{
  "head_dim": 64,
  "norm": "layernorm",
  "rope_fraction": 0.25,
  "init": "normal",
  "warmup_steps": 200,
  "decay_shape": "sqrt",
  "final_lr_fraction": 0.0
}
Each number is 50 + 12 x the weight over its row's rms, rounded and kept within 0 to 99. Layers, rows and columns count from 0. The size before them is the row's rms in percent of the matrix's.

# layer 4 attention output, 64x64, rms 0.102, rows 0-63, columns 0-63
115:40 60 40 37 47 64 58 66 34 43 33 25 47 54 73 53 60 65 51 64 49 41 22 59 49 43 46 72 45 61 31 56 48 60 48 64 49 58 47 65 36 34 48 68 62 45 53 61 58 79 38 56 53 44 38 60 48 51 51 72 50 34 49 44
090:63 65 69 77 62 51 46 47 46 56 51 56 62 55 37 69 65 63 53 61 49 36 48 38 75 39 38 48 68 47 41 55 46 74 40 50 29 70 40 35 58 35 66 44 48 62 51 54 62 59 35 68 48 64 55 33 41 59 46 59 64 60 57 45
112:65 62 49 38 57 43 44 64 40 60 68 57 66 33 31 41 35 47 38 26 60 56 41 38 58 49 60 70 55 47 41 78 25 44 88 47 43 43 55 36 53 43 58 40 60 38 59 58 50 40 54 48 46 56 43 61 45 60 44 55 29 56 46 55
094:36 66 55 45 55 57 42 31 41 82 42 84 41 61 63 68 47 66 43 31 55 71 61 36 36 51 58 50 30 44 50 49 28 31 56 39 42 47 49 21 42 43 42 59 67 42 50 54 48 59 41 44 44 52 41 51 46 49 57 53 46 43 57 49
113:39 57 56 63 46 54 61 52 38 52 35 51 33 64 44 59 66 64 33 28 62 47 62 54 55 37 49 74 46 68 32 45 26 50 50 54 45 76 51 39 47 63 72 49 59 36 40 56 41 63 38 61 43 70 58 49 52 51 62 60 73 55 41 68
105:41 37 57 46 46 56 36 36 51 56 63 53 44 67 39 42 51 29 44 37 61 24 60 48 46 78 49 59 35 44 61 59 29 70 51 62 73 50 63 36 59 47 64 41 49 42 59 52 72 60 46 41 64 41 52 42 49 40 72 54 46 25 39 42
100:58 67 41 52 49 48 42 35 68 47 56 47 30 50 49 47 46 72 45 39 63 51 25 45 61 87 44 49 58 43 26 36 47 51 44 43 71 43 55 53 53 52 68 59 74 54 64 48 37 69 50 46 35 54 45 68 49 35 55 67 39 48 61 58
097:60 50 55 58 45 40 58 48 39 59 77 63 45 51 55 50 57 62 46 49 65 35 59 19 65 72 65 44 52 74 49 58 47 48 44 47 46 61 60 44 64 54 72 53 58 37 65 50 38 39 52 69 75 43 65 49 71 71 42 47 37 39 39 43
112:45 46 58 72 73 32 36 53 60 48 62 58 31 50 66 69 51 43 74 49 39 54 49 39 60 33 62 31 52 36 20 43 36 71 31 32 41 39 43 52 54 65 42 53 36 40 50 60 48 42 44 47 53 45 65 54 51 59 39 51 35 41 58 59
099:43 56 34 47 60 44 46 43 43 54 61 46 51 55 62 37 29 50 51 51 43 49 52 57 26 61 51 42 57 61 61 43 48 45 47 66 53 66 64 61 38 67 62 41 45 44 50 53 38 48 72 33 34 45 56 33 54 79 31 37 79 69 49 24
110:35 35 53 52 29 49 65 56 39 38 55 62 70 64 38 57 48 54 31 50 63 48 77 59 44 47 35 56 53 47 57 64 30 26 55 66 45 69 24 59 65 59 65 61 43 45 29 54 59 35 65 45 60 62 61 51 46 44 49 55 44 63 60 52
088:46 50 48 45 46 39 67 56 58 60 59 36 45 48 49 60 49 49 75 47 39 40 34 35 45 43 41 36 39 33 62 57 67 52 50 35 74 50 44 50 69 64 72 56 39 53 55 44 40 40 48 40 42 24 76 74 71 31 56 48 43 57 59 60
092:71 52 57 58 42 47 45 56 58 53 28 70 51 61 42 23 58 59 44 48 31 45 54 62 59 40 48 34 52 57 64 47 53 41 66 58 28 53 60 35 46 46 37 53 46 48 75 59 64 44 62 38 50 65 27 77 48 32 43 62 55 50 28 61
081:36 52 43 30 55 72 20 57 47 51 48 27 44 51 54 62 40 36 48 39 58 52 55 37 55 36 65 48 36 55 54 65 29 65 58 55 58 73 63 51 54 45 52 41 46 47 40 45 50 63 70 45 44 38 44 39 61 56 71 27 67 50 36 29
085:29 60 52 50 37 44 50 58 53 63 65 57 49 36 48 59 60 57 53 58 63 54 46 63 48 41 61 79 61 53 38 42 48 42 51 55 38 39 69 70 30 28 38 28 31 36 54 36 62 64 63 63 73 52 49 50 33 59 36 42 49 57 61 66
089:35 49 36 50 58 65 38 40 64 25 52 54 33 76 32 49 41 53 39 41 70 49 58 45 54 63 31 45 44 62 56 30 48 39 51 48 61 59 48 65 61 55 62 43 46 82 36 59 51 39 47 65 47 42 35 46 39 54 25 46 44 31 53 41
105:33 37 75 47 47 57 38 50 64 39 55 36 63 26 42 45 52 40 37 67 35 42 53 51 69 22 53 18 62 35 41 57 41 72 52 47 51 54 27 59 61 41 49 57 50 44 64 37 65 58 55 45 56 51 36 52 44 49 57 48 54 35 37 55
100:59 37 46 55 54 54 47 53 68 45 56 72 43 71 48 27 47 36 42 58 33 38 56 69 43 68 39 45 45 44 50 35 58 59 58 53 60 30 29 61 53 35 54 47 21 38 51 54 55 45 59 12 70 47 57 60 47 56 49 57 46 45 38 49
121:18 56 56 44 44 39 64 48 63 63 69 55 39 48 56 63 54 46 49 60 58 55 64 24 51 45 62 55 39 62 65 49 53 59 24 34 52 63 60 61 62 52 34 49 47 35 49 21 43 70 50 70 68 39 67 55 57 45 58 33 47 46 46 48
104:50 33 41 40 39 63 35 38 47 46 65 28 52 40 61 46 61 43 52 41 41 59 65 78 59 49 54 21 68 43 44 37 39 57 39 52 62 48 48 34 41 46 51 55 56 48 30 53 73 61 50 14 51 48 38 48 70 51 67 55 54 52 45 57
103:48 56 59 52 63 43 59 62 55 35 47 55 58 50 47 47 36 34 21 68 57 54 48 51 50 48 43 61 67 60 44 71 63 32 71 58 38 56 43 76 56 62 53 39 63 41 40 59 24 54 69 50 42 73 67 54 41 32 45 29 44 48 63 52
106:47 68 53 48 50 63 53 33 54 32 49 56 48 50 66 71 70 50 56 52 58 33 62 60 52 16 57 39 61 51 43 57 64 61 51 56 45 44 55 60 44 41 39 58 72 50 35 76 32 55 47 43 73 49 58 64 57 41 33 39 71 55 55 68
098:56 66 62 50 55 52 78 36 49 54 27 70 58 41 58 47 41 57 47 35 43 38 63 51 56 55 49 42 42 52 49 61 78 80 30 68 39 44 46 45 48 30 32 56 71 39 42 50 30 59 56 41 32 58 54 50 44 45 66 59 50 57 60 45
093:58 52 60 55 54 43 56 69 56 49 57 61 50 65 38 62 44 40 35 60 42 53 62 67 51 40 41 61 55 75 67 26 54 29 40 54 64 70 36 70 54 59 28 45 47 42 36 42 49 68 64 48 56 65 42 56 76 27 56 57 45 57 59 59
088:54 51 51 60 61 62 55 60 41 82 50 39 69 55 64 59 41 41 68 44 43 37 35 60 44 07 53 34 46 61 47 65 38 34 43 57 46 59 47 57 49 40 51 62 49 67 59 54 50 52 54 45 58 54 34 54 64 53 76 34 49 37 60 43
093:84 46 42 42 68 45 53 55 59 67 51 44 74 30 69 55 48 56 59 50 36 61 60 49 51 65 57 53 67 48 68 45 63 63 31 64 46 63 75 39 64 44 34 52 54 46 55 48 50 45 51 49 44 48 60 50 40 33 54 70 64 76 53 44
091:55 54 68 36 44 34 47 48 20 60 60 61 54 59 40 36 65 44 51 55 42 29 51 44 33 56 57 32 46 34 34 41 44 53 47 72 65 58 50 23 51 31 65 43 48 35 55 44 60 50 38 54 55 64 41 43 51 56 66 30 65 36 46 32
116:34 38 40 35 52 30 51 66 45 55 36 45 39 51 51 30 48 57 67 73 37 63 53 47 41 40 48 54 68 42 37 44 52 59 74 31 48 47 44 49 51 53 46 53 48 50 40 40 55 54 47 53 11 37 54 66 29 41 36 49 26 30 54 50
090:71 56 41 59 71 58 56 39 60 61 64 58 55 56 60 38 45 56 62 45 61 75 48 50 45 50 49 68 58 63 56 35 71 28 40 56 47 62 35 54 57 50 59 41 31 54 52 71 42 24 66 52 67 60 53 31 33 38 64 67 45 53 58 55
099:48 54 43 60 50 29 52 64 63 35 36 65 53 71 39 63 35 55 63 49 54 55 53 60 39 60 44 53 56 44 41 48 40 56 16 49 49 43 25 48 65 62 37 59 64 45 39 67 54 58 29 41 42 45 34 65 50 31 26 68 44 62 55 51
087:54 44 47 39 38 49 56 69 61 63 58 30 52 41 45 67 54 48 56 27 51 46 17 49 65 71 37 45 51 56 66 46 47 31 45 54 56 63 51 57 53 42 52 57 40 74 38 28 62 59 40 58 68 40 70 52 63 44 68 55 42 55 67 34
094:83 56 72 70 29 36 46 47 34 61 68 43 49 47 37 33 39 60 64 53 59 34 38 47 44 59 66 58 61 53 45 43 47 38 35 50 43 48 60 63 44 49 65 52 37 53 48 58 45 37 45 63 49 42 51 45 72 67 32 68 66 56 49 70
102:61 53 32 44 47 34 63 32 51 28 75 41 34 53 37 40 66 50 53 58 58 35 42 54 73 56 34 42 52 59 49 66 53 57 77 43 59 57 66 48 54 56 58 49 51 77 66 50 50 47 30 49 47 68 59 71 49 34 50 45 33 52 61 50
102:36 56 34 49 51 48 33 53 46 54 46 52 34 71 37 40 45 72 62 61 50 64 51 35 52 37 41 43 81 42 44 28 55 49 55 42 42 51 23 54 45 48 60 33 45 65 30 47 42 46 69 53 32 60 59 50 57 56 47 45 29 70 60 30
114:56 36 54 67 35 48 35 44 50 57 40 26 37 56 54 49 56 64 58 61 60 42 64 80 56 39 52 68 51 53 69 45 51 62 46 64 32 55 46 59 49 60 42 42 24 68 72 58 67 49 56 61 51 74 47 48 58 41 68 56 65 34 48 43
109:50 36 48 61 33 52 46 58 35 38 44 52 71 45 45 46 58 47 58 46 58 63 31 41 35 79 45 36 53 33 42 47 67 48 38 54 61 44 43 20 57 53 75 60 47 50 32 37 53 30 44 62 58 53 62 27 43 49 74 36 59 53 52 48
109:43 40 44 61 56 49 54 43 41 52 64 59 36 29 43 59 60 50 49 63 45 68 55 63 38 42 44 51 39 54 53 31 50 51 85 28 63 36 57 48 38 62 44 42 37 49 62 20 49 39 40 55 34 65 47 37 30 59 40 49 59 39 53 77
106:54 44 34 60 34 49 49 65 59 48 30 57 37 49 47 57 58 60 43 53 54 56 46 57 53 69 52 51 51 59 53 57 39 72 62 34 38 36 71 48 30 42 32 40 45 54 27 25 43 49 54 26 46 40 56 50 63 70 28 50 76 65 43 49
103:31 31 58 58 67 55 64 45 44 48 22 46 50 36 57 77 47 51 41 59 25 45 50 69 52 59 32 45 35 52 30 60 62 55 61 39 53 39 55 57 45 40 70 37 55 35 63 58 48 67 32 43 32 39 63 40 34 50 40 53 49 55 64 57
096:74 46 32 44 44 49 52 50 43 33 50 44 36 57 39 45 65 44 70 36 45 33 60 26 49 68 62 64 40 62 50 34 39 55 60 44 59 31 61 64 63 35 48 51 61 49 45 51 57 58 58 78 60 42 42 50 52 48 41 45 13 54 54 38
107:43 58 49 57 52 61 65 55 61 63 33 62 73 61 40 50 24 46 46 68 53 47 52 42 43 53 48 63 29 63 71 77 56 59 32 40 43 44 39 57 62 33 40 45 53 55 67 41 50 64 54 42 45 26 16 47 50 50 47 44 48 45 43 36
095:21 43 36 41 55 69 39 42 36 40 47 64 62 53 52 31 45 63 26 66 42 62 58 34 51 61 46 44 31 55 46 46 52 70 50 38 62 54 74 34 39 37 57 53 57 49 51 41 40 45 69 49 56 44 48 46 58 83 51 53 37 56 43 33
112:42 33 32 43 58 43 60 49 47 36 53 40 43 53 66 64 34 33 41 30 49 50 55 56 45 52 46 40 59 68 70 71 48 37 58 67 37 39 47 48 48 73 30 44 61 44 40 55 62 48 18 36 42 49 32 51 48 40 44 37 40 75 38 44
093:31 46 49 57 65 60 60 15 48 42 48 52 46 68 50 48 30 58 37 47 53 45 56 50 55 35 38 64 55 51 48 52 29 44 53 44 51 57 59 81 41 60 44 36 41 60 66 60 62 40 53 58 40 29 32 42 21 40 40 60 58 66 58 57
092:53 59 67 44 44 37 31 59 32 36 38 44 65 32 40 66 34 56 62 48 45 38 39 60 56 39 59 59 45 30 25 64 38 51 62 58 56 58 40 49 47 63 67 64 52 30 68 67 42 57 69 47 39 35 37 50 60 60 51 48 61 75 51 53
096:51 32 66 66 50 46 46 35 42 40 32 71 59 52 43 35 44 37 56 58 38 52 59 50 44 56 64 45 41 45 28 34 53 31 20 55 36 40 80 56 38 55 45 54 51 46 57 63 33 35 59 61 63 55 52 39 40 43 58 51 38 71 60 66
082:49 47 66 31 39 45 43 37 58 61 53 37 28 35 50 43 53 49 58 71 43 58 47 38 43 79 58 60 35 45 73 37 80 33 49 53 41 42 33 38 49 52 72 45 35 48 57 58 42 60 32 38 48 40 59 37 64 54 48 62 35 55 45 49
096:50 51 44 40 66 57 34 45 54 29 32 36 55 57 54 25 46 39 61 69 52 68 35 43 39 38 65 81 43 55 48 50 48 62 49 41 64 56 48 52 45 59 36 48 56 57 57 75 44 46 74 52 62 44 29 35 54 32 66 55 40 36 54 36
103:30 39 44 50 26 57 51 53 56 37 42 54 57 39 49 63 39 71 48 41 59 56 57 58 65 50 46 42 41 49 52 70 56 49 61 49 41 47 50 51 56 31 52 44 08 60 48 44 74 29 58 44 44 29 41 56 35 61 31 41 44 72 59 55
081:66 32 50 35 60 40 56 65 75 57 46 54 52 36 62 63 48 46 38 33 37 47 59 56 52 55 50 46 43 47 56 42 57 45 61 47 48 38 65 67 67 26 20 56 35 42 43 28 53 45 37 56 69 32 45 71 28 44 48 40 60 54 35 52
134:63 49 30 27 46 66 51 44 40 28 60 31 61 49 46 38 45 34 61 66 52 42 74 43 59 50 53 45 56 48 55 52 74 56 50 54 44 52 37 76 74 45 59 68 62 51 49 56 35 59 52 66 51 42 65 55 41 43 64 29 48 56 30 36
088:65 67 44 46 58 59 69 45 40 52 72 51 45 37 56 55 70 32 53 38 50 73 29 41 36 53 56 50 46 63 52 36 61 20 56 48 50 46 67 41 35 47 51 36 47 54 30 51 43 37 27 51 59 62 64 33 44 48 41 42 61 55 68 69
105:57 64 60 53 51 34 63 31 52 47 54 56 38 42 66 44 57 66 32 61 50 70 34 38 68 67 59 69 45 32 41 47 42 61 51 34 37 40 49 46 39 56 27 36 22 53 80 40 63 37 50 52 46 47 41 52 38 52 48 47 59 39 66 45
099:47 42 58 43 70 42 62 44 46 54 46 43 51 37 47 55 42 30 60 41 33 32 64 61 45 43 37 61 27 31 71 42 53 56 55 64 30 36 43 62 52 76 42 68 56 57 72 57 43 48 29 64 39 48 59 51 29 58 49 65 48 30 42 48
114:28 47 65 45 46 54 42 46 62 55 53 31 57 29 43 40 56 53 35 45 48 64 45 49 43 28 61 36 33 43 45 57 46 47 32 59 36 45 53 34 50 25 58 32 40 65 45 65 54 36 34 44 65 89 44 52 61 62 50 53 38 55 63 47
089:58 54 64 39 42 39 51 38 35 35 55 57 58 36 32 22 70 38 61 48 48 41 64 57 47 39 51 57 40 44 64 32 60 59 64 55 46 61 71 37 32 59 44 64 50 64 32 55 37 30 69 60 61 51 61 37 56 72 43 53 64 34 50 54
101:52 38 46 48 53 57 44 58 49 57 55 53 28 68 46 41 32 37 40 29 59 41 41 48 32 52 54 76 35 49 62 31 32 50 56 60 63 36 32 53 44 72 40 57 31 58 42 38 37 31 31 40 57 46 43 51 63 63 70 63 56 48 32 53
080:71 61 38 57 72 41 61 69 48 28 69 49 46 60 40 62 62 31 42 31 39 61 41 39 69 61 39 44 59 53 50 35 29 69 35 47 55 55 43 41 55 69 29 36 61 42 34 45 69 52 42 47 44 60 43 51 61 41 42 64 46 48 54 47
116:54 67 62 61 59 66 37 53 55 73 61 37 63 48 67 71 37 52 38 50 58 40 28 46 49 56 40 66 79 35 76 55 70 67 53 55 56 34 40 60 49 47 48 33 56 47 48 45 60 65 64 52 52 33 55 46 64 45 54 49 69 37 53 49
098:46 55 55 53 48 53 45 38 39 60 74 64 72 51 41 52 38 50 50 86 57 57 77 44 52 44 49 52 65 48 71 61 67 72 32 38 54 50 40 31 53 46 41 51 69 47 37 45 48 61 52 36 42 46 41 46 77 48 53 64 33 60 50 60
112:68 60 49 60 50 45 57 48 64 51 42 61 70 46 37 55 58 48 83 52 64 56 39 74 38 53 33 46 41 54 63 56 73 40 52 39 57 58 48 39 55 46 55 65 58 66 49 59 50 46 52 49 58 33 32 35 35 38 40 53 76 19 50 62
087:59 53 36 43 34 46 52 71 47 60 52 31 48 34 53 62 68 56 43 41 53 74 40 53 56 66 56 44 47 52 46 37 59 29 46 42 54 55 63 24 55 57 67 50 52 47 52 25 42 60 37 53 46 58 47 65 69 48 72 23 71 54 37 58
087:56 45 36 19 43 71 43 64 43 41 37 28 59 31 40 57 59 42 56 28 45 56 43 48 43 48 54 34 41 45 55 65 34 37 67 65 51 50 53 46 45 38 62 49 77 41 33 67 46 44 62 27 58 47 47 45 62 48 47 67 52 69 41 46
086:48 50 62 54 56 28 52 59 60 64 31 65 41 59 49 27 39 54 49 43 44 45 26 34 45 59 54 32 49 59 44 60 53 46 35 64 34 50 68 44 46 45 37 47 65 56 56 55 32 43 48 54 49 79 61 67 55 32 58 59 21 43 64 33